config.yaml
intermediate_size: 384
hidden_act: "swiglu"
qk_norm: true
tie_word_embeddings: false
optimizer: "adamw"
decay_shape: "linear"
final_lr_fraction: 0.0
Each number is 128 + 24 x the weight over its row's rms, rounded and kept within 0 to 255. Layers, rows and columns count from 0. The size above them is the row's rms in percent of the matrix's.

# layer 7 MLP down (transposed), 384x128, rms 0.135, rows 235-252, columns 0-127
size [108  93  97  97  94 102 100 112  99  92 101 115 106  91  95  94  99 112]
[[100 127 141 106 137 132 102 141 111  89 129 124  98 131 137 150  61 105  84 133 117  95 114 103  83 117 136  87 128  96  60 125 120 139 105 148 150 122 112 134 146 140  75 144 138 149 140 111 156 118 155 124 129 125 101 117 108  69 158 152 178 150 108 142 138 125 125 113 153 111 138 128 114 121 100 113 163 112 108 104 109 113 152 126 140 149 106 108 128  93 135 143 114 102 131 109 181 114 131 123 123  66 183 112 136 172 104 100 119 105 154 138 140 127 164 153 144 133 142 156 126 118 170 110 137 136 139 110]
 [140 132 119 153 117 122 125 142 138  94 146 158 139 150 165 102 136 164 152 107 149 146 131 142 120 184 123 170 144 108 137 137 179 108 162 141 125 138  85 134 180 108 149  96 152 142 104 161 161 120 109 100 125 115 108 164 154 120 154 135 139 115 118 118 131  98 104  76 113 126 165 150 159 136 117 164 142 127 171 100 114 167 152 121  88 105 122 128 157 128 152  83 150 156 112 177 105  98 103 127 137 164 146 112 177 142 143 137 129  85 167 132 105 109 132  90 108 152 113 137 133 146 144 149 140 141 118 132]
 [ 98  83  86 164 177 145 172 120 113 136 137 138  99 126 191 141 110 113 132 143 155 131 170 129 117 144 149 145 147 161 121 151 114 109 130 126 102 124 135 143 106 180 112 149 158 114 165 109 112 120 142 122  98 114 121 156 141 100 129 119 141 132 145 143 135 140 122 122 114 135 103 128 101 112 111 125 161 145 149 113 185 163 127 139 167 110  93 174 121 101 141 105 113 132 120 136 114 171 124 116 162 102 104 128 137 121 122 141 133 156 135 138  65 142 115 111 168 174 112 161 118  97 133  94  81 163  93 125]
 [126 169 134 154 143  87 116 138 119 119 150 112 146 162  87 147 133  94 144 156 108 153 127  97 126 118 101 103  98 102 114  92 112 165 142  99 126 102 116 138 119  83 130 140 119 133 100 100 108  93 122 124 121 104  98 106 100 160 112 109 126 129 169 128 160 120 164 138 144 119  80 173 129 117 144 146 155  92  99  46 116 116 140 126  94 116  75 167 134 124 175 131 145 129 130  92 111  86 142 143 118 134 123 173 103  89 119 113 131 134 102 112 147 123 129 130  98  97 160 133 151 145 138 126 104 140 131 134]
 [ 70 135 117 140 109 121 187 149 129 135 124 113  52 151 133  88 128 146 101 115 115 150 150 158 137 111 104 117 137 140 175 153 104 160 111 133 150 140 178 104 136 102 138 141 139  91 157 129 112 137 140 100 151 116 148  98 122  77 146 100 107 141 135 164  84 131 122 104 143 116 131 134 182 148  95 115 178 120 123 106 130 147 110 163 128 125 110 144 128 137 117 124 142 168  84 160 126 152 150  90 131 138 128 133 134 145 151  93 169 122 132 136  99 112 123 149 115 118 144 121  99  89 140 125 127 116 174 103]
 [115 123  76 114 110 147 169 148  97 105 135 160 124 130 124  93 131 139 131 161 151 137  97  98 132 129 110 114 113 160 160 169 121 149 159  80 127  92 124 137 112 122 115 108  58 169 142  85 128  99 155 127  86 100 155 141 142 106 142 139 108 138  92 118 142  78 167 127 146 116 141 136  80 106 128 157 133  94 107  89 124 138 161 131 121 168 136 127 106 137 114  81 145 152  95 132 138 133 141 114 132 129 145 128 115 118 117  98 173 148  94 131 125 111  89 155 159 117 144 120  98 108 139 122 118  79 130 137]
 [111 125 148  93 147 119  98 115 147 133 150 108 106 129 126 116 153 153  90  88 109 161 110  92 133 182 121  68 128 138 139 125 142 143 154  95  87 113 175 100 119 108  94 125 109 116 122 127 115 125 136 125 112 142 162 128 129 137 105 142 133  54 139 119 116  94 109 133  94 141 107  87 162 126 126 181 121 114 120 153 157  99 170 141 120 132 126 148 100 132 123  94 139 154 132 170 129 119  95 129 143 115 132 122 105 148 113  97 142  91 151 152 101 113 107 112  97 168  91 130 163 159 170 105  98 120 138 114]
 [120 144 104 147 107 134 120 157 121 156 117 113 178 175 135 150 129 127 135 119 100 124 118 106 139 104  85 137 154  98 131  81 147 150 127 148 107 139 122 144 137 122 169 113 135 126 111 172 136 159 115 116 114 149 132 109 112 145 142 133  98 127  91  86 112 141 155 140 137 115 135 107 102 167 118 132 103 157 135 115 124 122 161 203 151 102 145 163 103 105  61 118 117 182  93 115  98 140 104 132 119 110 142 159 135 181 160 154 136 127 129 165 131 121 172 152  80 128 144 163 133 121  97 155 121 129 116 129]
 [145 123 150 111 121 106  98 148 113 130 163 111 170 115 148 103 145 129 146 128 146 118 132 116 117 124 112 172 119 109 161 107 175 172  95  83 122 104 122 174 120  89 140 125 117  89 136 142 140 146 117 132 159 125 171 108 165 135 121 106 120  86 123 144 129 143 145 156 143 136 125 172 111 135 157 144 136 125 117 142 130 126 136 172 106 106 120  76 143 126  91 165 151 113 151 167 128 147 112 178 155  73 128 146 140 103 138 195 110 116 105 145 123 124 149 109 112 110 127 139 148 137 154 175 162 134  96  93]
 [112 149 147 109 107 103  90 146 115 154 114 137 138  93 142  99 115 179 104 127 140 128 102 118 160 114 151 147 132 111 122  91  73 112 135 141 124 141 131 131 149  92 100 137 143 145 153 145 144 128 149  72 157 137 107 115 151 125 188 123 112  91 130 130 131 166 142 143 131 134 105 132  93 113 122 133 102 156 146 170 109 112 122 100 112 128 145 133  89 112 118 133 110 159 127 151  42  84 112 172 152 149 153 104 115 136 116 147 109 128 134 138 109 115  98 144 176 125 156  69 128 121 155 114 112 156 156 133]
 [150  98 145 141 148 135 127 121 176 114 167 127 103  82 101 107 157 140 161 155 115  97 115 145 114 111  59 117 114 129 132 142 152 148 116 125 147 143 179 137  90 128 164 132 102 164 138 141  96 136 147 101 123 128 136 154 113 176 104 181 138 132 124 168 138 104 118  96 131 157 168 115 134  84 105 132 124 167 144 114 116 157 143 131 127 120 124  97 113 125 109 152 117 137 134 132 117 123  92 159 100 142 162 114 115 135 127 142 124 148  93 169 192 139  99 158 148  94 122 148 153 145 137 148  82 155 117 132]
 [144 134 132 162 165 144 118 120 160 132 106 133 159 106 148 118 103 146 145  65  82 102 128 116 106 171 131 140 113 105 132 177 144 144 117 108 126 146 164 153 123  76  96 152  95 123 148 136 133 113 105 134 144 120 181  98 136 110 123 109 136 116 140 107 114 120 123 129 141 123 114  90 130 131 152 179 149 127 139 117 117 153 177 147 137 152 126 121 129 142 121 147 143 123 130 151 118 119 126 131 107 128 206 151 107 139 118 154 119 107 141 115 147 119 114 155 199 137 157 100 125 138  87 141  82 177 113 169]
 [120 123 108 128 101 138 160 149 151 155 124 164 116 128 133 137 144  93 170  93 125 123 134 113 164 115 150 148 111 141 133 128 118 116 103 164 125 128 121 110 147 147 120 115 167 106  98 146 114  95 111  96 108 169 120 149 111 143 131 147 101 127 164 112 117 135 116 147  98 123 112 139 102 109 116 160 118 147 102 172 101 137  98 106  78  79 116 131 103 124 155 155 126 153 142 142 148 121 137  91  71 113 116 172 112 150 100 129 159 132  52 108 156 130 103 156 105  71  94  94 109 118 128 110  82 123 123 109]
 [102 136 116 122 139 110 197 109 103  96 146 133 145 147 126 148 152 110 149 139 133 128 113 158 157 132 200 139 169 117 118 100 130 130 139  87 143 121 102 117 150 135 162 105 183 122 171 133  97 103 137 158  99 143 153 160 124 130 101  88 162 133 140 145 115 137 125  98 139 155 142 135 148 132 121 141 136 102 123 118 178 136 177 133 106 127  95 126 140 145 150 140 145 113 119 154  83 109 127  80 100 101 127 107 135  95 132 132 175 112 115 118 117 127 136 130  98 176 149 118 113 137  68 134 143 142 168 113]
 [144 113 150 104 142  84 154  80 124 166 167  81 177 155 106 115 127 130 162 138 105 100 134 137 143 117  97 141 108 111 137 138 185 125 112 111 100 120  77 154 136  99 129 118 114 132 154 120 110 112 132 128 103 118 111 170 105 137 149 151 129 122 118 133 157 119 116 133  45 165  93  95 128 129  97 119 152 140 134  94 116 135 118 138 104  81 104 129 117 129 132 146 181 124 135 136 132 111 143 121 126 114 182 129 129 136 132 159 114 136 138 132  88 159 163 113  83 153 140 106 157 144 121 149 102  91 128 123]
 [100 147 122 192 105 120 141 139 132 120 151 140  76 113 100 113 128 120 156 131  98 117  94 126 132 104 131 123 148 128 100  93 135 141 123 146 114 130 120 109 182 123 180 134 143 134  97  91 125 161  66 112 111 119  92 168 114 141 106 149 111  91 143 115 163 172  83 140 116  98 119 131 110  93 107 137  99 147 133 146 123  85 161 127 117 120 109 160 117 125 146  90 114 134 118 146 127 113 101 137 131 162 121 133 125 160 142 131 146 115 107 139 102 178 104 148  89 103 155  95 101 149 111 184 127  97 132 132]
 [109 139 121 159 122 118 111 140  83 115 146 113 166 126 152 133 108 116 147 170 159 128 116 144 118 141 128 181 114 119 112 134 139 141 158 115 119 112 108 176 119  97  97 114  93 130 137 106 149 117 135 133 135  96 121 116 127 113  94  92 174 137 153  72 123 157  78 136 120 138 118 160 128 128 127 141 127 140  96 103 131 109 104  99 123 187 140 109 143 154 164 137 146 134 120 132 129 131 144  96 178 126  72  88 176 138 139 127  83 131 140 136 166 155 111 109 114 132  75 144 105 137 105  71 153 123 157 135]
 [137  86 131 127 109 118 113 108 148 135 147 140 121 100 125 113 114 103 135 146 106 142 164 130 109 156 124 117 161  99 111 133 108 177 146 163 122 112 146 125 130 150 141 131 115 150 103 137  95 113 122 153 129  83 142  80 122 103 142 107 134 124 144 135 134 161 113  76 136 144  31 123 163 129 115 119 141 142 145 127 155 107 134 126 107 162 148 133 193 124 149  96 157 159 120 137 135 104 118 147 145 162 139 183 132 134 131 112 150 129 122 125 135  53 112 155 139  76 113 152 125 111 137 165 150 112 132 105]]
# layer 7 MLP gate, 384x128, rms 0.137, rows 236-253, columns 0-127
size [ 88  98  99  99 101 102 114 105  89 102 108  99  97 101 103  99 106 104]
[[146  99 123 139 127 107 117  92  99 123 131 129 149 123 128  68 164 117 126 108 131 141 139 100 129 141 115 100 155 110 115 131 135 130 133 115 117 165 132  70 128 148 166 123 124 128 121 145 126 134  96 143 104 116  95 146 139 138 116 113 136 117 123 223 152  84 106 115 130 133 121 151  97 131 161 109 113 135  97 104 126 138 174 104  83 135  97 106 162 149 125 107 142 182 118 126 178 121 124 154 133 169 144 131 163 124 112 103 142  79 155 125 115 142 101 125 118 134  97 129  99 120 154 172 168 152 133 167]
 [133 114  89 122 110 103 124 129 171 171 138 132 131  88 127 118 134 143 119 127 129 147 108 175 155 124 135 121 102  95 161 121 112 151 113 149 106  82 150 135 102 105 152 124  59 110  81 107 186 136 121 131 147 155 158  95 149 160 131  77 161 100 174 118 156 119 168 131 128 129 171 160 110 107 132 130 123 156 149 150 155 115 150 122 108 168 131 133  57 135 157 117 128 115 134 109 138 108 118 147 118 141 137 175 131 137 140  94 104 107 121 142 137 104 125 112 157 115 149 146 156 149 124 115 139  94 133 123]
 [143 153 118 139 118 140  92 150 136 163 126  94  92 109 109 158 120 125  94 151 122 144 156 144 160 123 134 115 152 179 161 130 149 106  80 139  90 138 143 125 126 158 117 150 100 168 152 133 125 143 128 149 110 125 111 101 158 117  63 158 132 137  96 109 118 106  93  94 139 118 134 132  89 116 120 111 156 105 141 128 145 134  97  96 111 164 118 145 141 110  91 162  84 107 107 131 152 143 135 143 113 102 153 100 156 173 136  92  96 101 103  72 114 137 166 111 138 123 132  96 120 176 114 137 125 146 131 161]
 [169 157  88 145 145 102 119 110 127 114 129 148 128 113 115 154 153  96 109 122 144 142 138 165 124 187 158 138 112 107 151 120 141 117 149 110 113 159  82 100 120 140 113 138 107 159 122 142 164 140 100 108 120 136  89 117 124 138 136 148 125 135 100 132 114 111  82  90 132 172 147 132 105 118 139 127 112 123  66 120 135 128 108 148 178 138 151 111 158 141 142 125  90  76  88 170 137  73  85 127 123 166 139 156 142 146 126 158 144 118  90 112 139 119 134 160 104 106 109 109 121 144 157 123 113 112 107 182]
 [136 157 130 107 180 146  95 128 130 125 125 137 151 116 120 147 146 134  81 145  96  82  95 130 159  92 143 155 146 158  99 102 159  60 120 110 117 142 115 108 143 158 102 147 133 137 154 106 179 151 159 113 134 150 135 165 100 123  81 131 144  94 136  97 112 127 113  93 123  77 127 136 144 102 164  91 177 153 183 123 174 139 136 149 127 152 137 138 100 119 142 118 106 142 156 112 122 136 134 157 107 100 142 107 134 135  90 146  95 115 139 131 135 115 133 150 114 110 112 150  97 123 123 122  97  89 123 133]
 [169 132 149 129 118 117 120  93 137 160  88 172 153 117  97 129 128  93  97 135 128 117 122 153 137 108 122 155 116 136 150 141 110 157 130 138  95 145 142 123 160 161 138 158  92 130 204 144  81 130 134 109  98  87 166 120 147 158 118 145 191 111  89 156 144 104 162 114 102 136 144 133 155 139  93 107 124 102 124 103 140 106  97 126 141 122 110 125 150 160 141 160  96 136 135 114 116 120 127 112  84 115 128 137 157 118 150 119 102 122 112 130 123 161 107 142 129 178 120 127 131 124 164 194 113 108 100 149]
 [160 136 114 142 173 120 138 109 145  88 112 145 155 141 111 169 167 133 128 130 154  98 100 160 133 141 121 108  71 141 158 128 136 113 131 127  95 131 131 112  94  85 113 166 110 130 104 160 124 142 115  85 134 141 145 141 152 145 106 142 129 122 120  73 148 126 137 123  92 180 133 180 124 119 140 143 109 171 110 121 158 150 158 113 138 138 142 103  88 130 112 121 115 141 106 123 122 117 110 170 117 129 164 122 108 138 102 100 110  91 112 150 164 141 191 121 148 101 168 134  97 135 174 123  85 117 120 147]
 [143 130  87 118 124  93 119 114 145 152 134 125 143 151 141 174 128  88 139  95 153 146 138  96 114 131 142 146 118  95  85 123 134 103 126 111 127 157 102 145 129 202 129 128 110 141 166 166 127 114 146 139 100 102 166 131 180 140 102 150 124 153 198 100 122 129 122 154 133 165 134 126 135 122 145 111 137  93 108  94 132 164 104 150 147 139 147 120 123 158 155  96 134 140 113 123 161 120  79 151 127 130 139 162 142 171 153 143  97 135 119 148 138 118  98 135  92 132 106 120 112 199 153 136  94 121 122 133]
 [120 164 108 164 141  93 113 132 110 149 105 133 145 148 122 103 149 104 138 134 135 127 119 144 126 155 136 132 138 147 176 102 117 127 129 150 109 123 117 115 134 130 143 138 144 119 112 150 126 172 121  82 151 115  92 137 126 144 154 101 102 122 153  79 104 114 119 140 203  93 142 106 144 121 105 108 131 155 123 104  90 138 129 106 122 114 149 133 136 127 112  81 141 146  92 134  61 151  88 117 118 168 171 105 101 148 161 109  89 121  98  97 130 148 140 182 134 109 120 110 105  84 162 152  89 123 140  98]
 [132 147 128 110 143 140  91 107 125 154  90 140 144 125 113 141 131 144 117 115 137  97 172 126 146 103 124 137 194 151 100 100 164  87  96 179 132 156 131 127 120 152 164 161 168 140  98 169 156 173  84 145 114 119 127 129 129 116  91 158 139  90 150 121 109 159 142 130 101  97 154 117 163 154 150  83 132 128 127 135 134 133 152  95 119 137 108 119 119 122 149 152 115 132 134 105 111 139  64 142  99 132 161 149 143 154 123  91 109 115 147 107 159 122 121  93 147  85 104  98 104 166 120 120 120 140 145 139]
 [159 155 104 112 164 115  75 121 119 106 126 105 155 114 132 119 160 116  87 129 130 146 132 126 143 151 124 111 122 135 148 163 135 157 147 119  96 104 140 133 153 114 104 180 119 155 140 137 135 162 155 133 141  91 147  98 125 124 108 148 126 107 127 102 106 126 135  97 183 128 139 133 167 133 125 172 119  97 187 178 160 109 114 134  90 163 126 116 121 155 137 115 111 108 137 149 136  64 134 141  87 121 145 144 148 122 129 126  84 138 129 114 198 152 107 106 152  86 143 103 109 156 120  92 133 123 146 137]
 [110 174 113 153 163 135 102 116 137  89 106  97 191 149 109 112 138 125 133  79 164 148 106 129 148 100 116 153 154 157 158 149 164 167 128 113 136 121  94 168 156 128 128 117 103 131 161 153 100 114 124 159 165 116 148 139 169 144 100 151 122 122 121  99 134  98 130 138 146 167 115 155 132 144 156 155 144 154 112 143 125 163 114 147 159 141 147 122  87 117  68 144 140 153 113  74  96 126 121 125 102 159 138 133  99 140 138 147 129 139 142  71 129 146 141 122 143 143 100 109 116 118 120 136  88 105 106 152]
 [133 126 132 128 161 129 131  95 144 143 124 136 117 102 134 104 133  95 168 101 125 152 129 143 118 121 108 157 130 109 199 121 108 110 131 130 109 123 146 151 159 161 138 121 145 156 138 173 138 155 121 142 118 138 197 137 148 136 107 117 161 147 100  96 126  54 145  85 112 186 196 101 161 115  99 131 139 124 127 159 133  99 134 113 154 140  92 138 102 131 120 115 132 131 158 123 121 169 141 149 117 116  97 176 114 150 118 119 113 135 139 100 119 100 109 141 187 135 106 140 101 139 102 108 134 111 125 120]
 [161 116 143 127 127 103 127  74 144  92 142 138 120 129 134 159  90 115 132 138 157  74 168 164  91 136 143 147 132  90 159 126 140 177 135 108 116 122 132 125  86 122 164 102 140 115 125 136 127 116 110 146 102 155 122 133 165 106 136 170 146 156 138  94 163 121 131 129  59 108 128 139 111 102 154 109 124 166 130 128 150 135  88 152 173 131  96 152 122 154 136 119 130 126 134 106  99 118 103 105 114 155 159 143 186 117 116 113 149 129 127 132 101 143 117 142 113 100 140 110  99 171 126 110 163  89  79 133]
 [210 122 149  95 130 153 111 101  83 127 149 113 152 106 133 125 100 145 127 104 133 117 110 114 100 140 138 127 170 162 125 158 125 131 147 143 159 131 105 112 109 105 126 145 107 141 128 175 132 146 153 112 146 143  87 111 110 106 131 127 165 122 144 183 118 123  94 126 171 105 137 101 115 127 131 165 156 102 137 160 153 146  86 123 119 118 130 101 154 117 138 112 122 127 104 156 117  87 136 168 102 133 133 165 154 127 101 125 123 158 116 149 173 141  73 103 121 108 164 149 118 159 192 123 127 110 121 142]
 [106 132 134 133 105  76 121 129 128 167 123 171 122 127 129 152 120 126  97 108 104 120  87 121 135 146 119 138 109 166 145 148 130 125 139  90 109 135 134 154 122  83 127 173 153 151 156 104 135 128 107 125 136  98 122 144 133 131 136 127 141  76 151 110 158 112 159 134 107 160 163  91 148 133 171 133 153  55 157 113  88 122 123  98 175 154 125  78 113 117 117 145 145 123 130 128 115 119 123  78 107 133 113  91 137 123 135 147 101 114 159 135 173 160  88  89 134 111 138 146 102 133 112  99 111 112 149  79]
 [136 125 134 141 107 132 111 132 153 120 126 134 149 102  97 126 150 119 146 127 151  96 126 176 134 126 105 132 151 141 118 143 144 145 125  98 106 133 117 119 129 120 152 123 114 129 148 146 121 115  71 122  71 123 130 167 164 107 156  88 137  91 123 107  87  90 192  84 149 132 167 119 134 119 160 101 150 155 159  96 115 142 120 194 132 137 120  98 101 125 103 109 107 132 151 149 104 161 129 117  76 114 140 132 148 121 121 112  97 134  60 105 124 126 153 159 165 140 126 102  81 131 148 123 131 131 123 171]
 [112 125 106 132 152 149  90 133 145 169 101 102 187 119 111 145 154 151 122 171 128 147 129 132 161 129 138 140 175 140 116 132 159 136 127 187 114 152  91 135 138 138 169 138 129 121 124 145 156 128  85 101 116 144 131 142 124 176  76 160 101  73 145 133 178  94 130 155 147 147 137 150 136  97 123 138 136 112 109 152 122  99 193  88 186 133 111 125  87 115 100 135 122 145 116 117 135 124 106 146 131 120 122 131 118 164  98 136 110 129 165 127 133 129 130  90  99 116 145 146 145 136 132 116  86 127 143 135]]
# layer 7 MLP up, 384x128, rms 0.14, rows 236-253, columns 0-127
size [ 91  93  94  90 101 101 121 100  89  98 116 107  91 101  92 100 114  99]
[[125 162 146  84 132 113 124  99 142  69  95 111  80 122 195 136 149 131 115 153 129  96 102 146 148 109 123 134 122 129 151 170 162 113 103 126  90 136 104 157 118 113 142 109 162  94 100 123 161  96 110 121 150 133 121 102 156 106 121 111 129 146 135 168 129 116 107 122 106 109 123 141 105 139 136 141 140 135 116 110 109 144 102  88 126 123 158 140 104 126  97 164 121 138 122 103 136 131 104 129 137 164  99 146  72 121 137  56 141 172  89  80 157 151 115 128 119 124 120 109 145 130 106 165 119 159 117 101]
 [130 139 111  79 162 133 140 111 134 148 164 103 132 109 145 137 112 151 119 139 125 171 146 137 152 138 166 124 152 132 106 116  92 133 109 166 126 121 112 156 146 110 136  83 124 130  83 105 181 129 100 168 131 136 184 110 123 139 133  95 126  67 127  92 121 150 111 124 103 117 131 145 101 155 162 111 113 168 116 154  90 107 119  95 135 129 137 158 106 107 159 122 127 107 154 120 105 153 109 103 106 131 112  99 136 127 138 118 128 169 171 147 152  88 114 133 121 107 119  85 153 173  99 122 133 130 174  81]
 [ 83  77 132 106 115 118 139 149 107 135 139 160 152 113 141 113  80 154 107 168 130 151 111 147 172 119 173  83 104 123 138 122 177 121 102 148 123 173 176 151 129 137 105 136 166 182 163 111 100 155  97 119 111 119  92 123 129  86 114 151 109 164 159 180 127 124  99 121 116  99 151 134 115 135  92 108 149 150 159 146 117 117 162 100 156 102 133 126 154  89 142 119 123 150 128 126 115 119 172 116 125 135 130 118 118 124 163 147 107 140 117 139 147 138 136 105 139 149 112 147 129 148 149 146 118 149 107  81]
 [129 143 125 115 153 115 127 128 130 104 126 139  83 128 105 139 136 120 141 113 155 114 138 134  84 143 149 142 171 148 148 155 125 106 149 137  99 111 108  95 116 111 139  94 137 142 143  97 127 167 131  99 116 143 144 107 130 116 107 164 131 122  87 130 121 111 109  85  95 185 103 138  78 131 113 107 140 128 165 116  89  95 115 144 114 103 146 136 161 166 169 120  55 153 105  96 132 116 167 133 106 138 133 162 153 139 161 179 158 136  92 104 143 106 131 171  81 108 130 138 108  84 133 145 128 115 114 126]
 [133 119 151 111 139 126  99 129 161 128 125 141 136 112  86 158 141 149 169 126 119 107  86 135 126 146 126 117 149 120 107 161 131 126 107 118 189 128 129 116 149 103 147 136 105 134 107  90 102  74 149  78  87 126  76 115 119 147 123 144 149 124 113 179 149 137 129 129 178 132 122  97 127 175  72  93 170  90 101 134 150 117  93  91 148 144 129  90  96 138 143 150 117 147 138  83 132 124 125 125 145 135 110 119 126 145 141  88 116 117 142 163 130 128 144  96 120 118 135 170 131  74 144 115 106 107 110 141]
 [162 143 104 137  63 128 142 105 110 123 160  99 134 113 169 128 171  94 108 161 146  99 122 117 162 129 135 160 119 145 122 106 121  98 100 138 151 134 168 153 105 144 144 145 121 150 181 110  94 144 139 121 127 125 122 111  93 148 143 107 124 102 102 108 163 179 146 123 110 151 145  89 117 109 106 126 196 102 179 126 117 136 122  92 147 119 109 142 112 121 137 159 132 139 113 159 105 147 121 174 178 121 124 111 119 135 134 130 109 132 103  92 123 155 188 118 151 130 173 120 122 121 109  95 140 133 119 130]
 [ 73 127 119 105 113 126 131 136 138 163 118 152 150 140  82 125 102 168 137 112 134  91 127 114 108 112 119  99 167 125 160  75  87 165 143 150 102  95 122 108 126 151 133 111 141 120 115 123 182 159 131 114 130 178 145 118 134 141 132 107 128 116 122  99 119 101 112 171 130 162 114 118  93 119 114 111  88 144  93 103 143 144 126 173 176 139 126 132 131 137 111 115 101 167 140 102  77 201  87 115  86 157 126 129 134 156 117 146 101 130 110 146 142 106 121 125 109 112 128 161 138 156 114 135 125 116 110 113]
 [ 98 142 149 100 117 126 130 157 143  97  99 152 120 129 129 132 137 113 126  76  84 133  87 109  68 135 110 136 102 108 123 150 151 151 153 146 130  73 133 114 106 137 111 146 115 145 144 176 115 147 110 108 154 164 147 123 135 103 154 129 163 125 152 150  91 138 118 140 139 106 122 183 123 124 137 111 167 103 106 127 133 144 153 129 132 144  67 116  98 175 161 130 124 115 140 130 147 184 167 131 136 145 115 162 132 115 140 139 102 145 110 176 143 160 109 145 141 116 112 158 150 135  74  95 140 146 155 104]
 [135 102 161 158 101 149 131 162 162 119 148 168 117 151 132 122  92 123 107 103 135 124  97 130 123 141  94 121 150 146 117 111 142 155 113 115 125 112 159 110 120  92 101  65 139 102 155 178 151 123  79 160 116 107 147 118 105 146 151 119 156 103  86 132 167 142 146 130 162 102 126  87 146 162 127 142 111  85 130 138 141 138 129 110 129 156 100 128 142 124  85 148 144 136 148  86 117 144 142 130  94  77  77 151 132 139 126 116 120  90 105 151 134 130 155  95 123 166 123 161 125  78 122 122 127  93 115 100]
 [108 113 157  89 133 151 130 142  84 122 132 119 143  95 130 142 118 164 134 145 113 141  67 138  89 114  90 142 137 121 169 126 110 134 143 136 127  90 144 131 102 110 161 131  92 143 173 124 127  91 163  96 127 109 146  72 130 130 151 115 121 125 125 169 111 131  91  93 152 143 160 119 129 135  95 155 147 126 127 110  88 152  59 162 153 144 117 129 107 113 160 118 104 144 154 144 154 113 165 101 119 141 133 133 125 122 172 131  65 122 101 143 181 138 138 152 159 149 140 139 131  97 124 128 104 145 138 129]
 [154 118 149 122 119 114 153 133 144 157 144 159 131 126  88 120 143 119 146 115 170 135 146 128  92 140  83 159 115 114 163 127  72 175 146  97 120 105 131  97 102  85 103 138  75 106 129 127 110  94 139  95 148 117 110 134 135 157 133 119 127 160 133 140 138 124 125 137 166 113 120 135 124 112 122 135  91 140 114 145  81 133 147 132 133 131 106 127 111 104 136 150 123 141  98 125 133 126 121  99 112 148 102 160 163  77 114 109 145  84 131 156  61 160 151 128 109 112 114 112 182 159 100 184 144 111  88 148]
 [131  85 122 166 181 132 126 131 136 141 178 159 172 112 107 134 111  66  88 148 119 106 165 137 178 148 132 123  89 124 106 134 138 146 134 168 103 129 138 103 126  97 160 165 165  85 125 147 133 151 111 103  87 112 114 115 149 142 159 107 141 159 118 143 139  75 109 130 160 126 122 117 139 141 105 121 154 139  84 124 108 125 145 104 148 127 147 163 114 105 122 150 116 121 124  94 111 126 115 132 114 146 101 140 147 118  89 131  96 167 137 144 137 165  97 159 139 123 128  84 165 139 138 149 106 168 137 128]
 [165 126 141 115 154 139 137 152 132 131 124 132 101 120 132 116 105 142 134 103 114 148 131  97 160 166 103 136 123 120 139 151 142  80 154  92 131  96 150  92 102 134 125 123 118 110 128 140 153 134 149 158 136 149 125 124 102 166  95 136 134 171  76  85 107 142 163 102  89 137 139 154 117  82 140 123 172 103  48 151 141 116 150  67 129 150 123 126 142 116 153 144 129  70 142  95 110 141 145 145  93 147 119 160  95 116  89 104 127 144 160 116 134 141 138 183 146 124 142 144 106 138 124 127 122 151 134 108]
 [ 72 139 150 170 125 109 139 170 128 101 100 138 113 142 119 141 119 180 120 133 138 100 137 170 122 110 136  95 117 156 104 125 108 163 182 133 133 120 158  97 150 140 160 135 122 153 170 133 126  91 139  96 120 158 173 126 125 121 136 202 144 153 149 133 122 128 111  94 164  97 116 151 122 102 146 127 145  93  99 126 152 144 147 151 135 115 132  81 134 113 124 108 138 140  94 163 133  85 149 148 142 134  84 170 128 126 136 152 124 140 109 118 115 105 156  99 138 120  97  96 127 139 151 124 115  76 107 113]
 [122 117 116 127 118 117 111  97 120 134 139 124 145 133 140 154 146 153  87 123 171 115 147 127 136 136 135 142 170 131 147 115 150 117 107 133  93 123 164 121 107 143  89 188 102 162 137 140 122 123 112 141 101 104 108  88 152 165  94 160 131 153 124 167 126 163 132  91  88 137 116 154 153 118  94 124 128 159 104 128 172 128 103 122  98 133 120 143 114 118 132 121 132 152  84 108 152 144 116 109 112  68  99 168 153 156 156 128 138 189 141 116 112 139 111 121 127 197 163 151 136 136  95 112 110 109  97 164]
 [117 131 107 136  75 146 100 101  89 119 118 118 146 123 151 119 132 100 104 130 139 109 105  98 195 169  93 131  82 138  99 140 117 136 152  82 139 140 134 134 169 143 109 104  87 125  71 117 109 109 142 108 119 122 151 114  60 121 118  96 157 158 151 134 176 170 154 108 157 131 155 123 136 132 134 104 141 117 125 117 123 152 132 114 145  96 131 143  89 148 142 152 107 137 176 150  96 171 142 141 153 116  87 100 144 102 125 121 108 110 139 157 127 141 116 118 113 125 163 104 132 150 130 117 145 106 167 131]
 [ 88 155 139 173 134 124 155 113 127 137  58 177 105 139  96 114  73 144 150 111 148  99 125 137 129 131 118 132  91 117 165 102 104 124 127 195 110 108 152 113 114 114 167 126 101 116 107 147 159 137 121 111  99 157 136 145 125 141 175 123 124 151  90 152 142 102 147 100 136 157 161 128 132 159  89 129 124 133 114 128 107 113 109 169 125 145 181 126 132 109 154  95 143 176 136 141 114 167 137 101  98 153 163 140 110 125 148 161 124 132 104 113 123 138 129 170 138 165 140 139 139 121 142  99 110 101 122 129]
 [138 123 105 122 104 112 176 128 152 130  90 146 155 140 110 121 131 109 101 121 100  73  91 121 145 102 128 121  83 146 130 152 128 135  99 102 151 100 162 123 133 121 117 121  95 128 104 112 125 143 143  78 111 160 114  80 126 154 124 149 144 164 128  76 149 118 130 112 130  97 149  71 133 129 142 120 156 150 138 132  68 117 118 138 111 168 174 133 103 128 183 149 116 135 137 105 110 134 121 151 108 147  93 131 115 140 105 132 109 123 117 106 138 111 161 129  69 147 124  76 160 143 116 176 132 103 121 119]]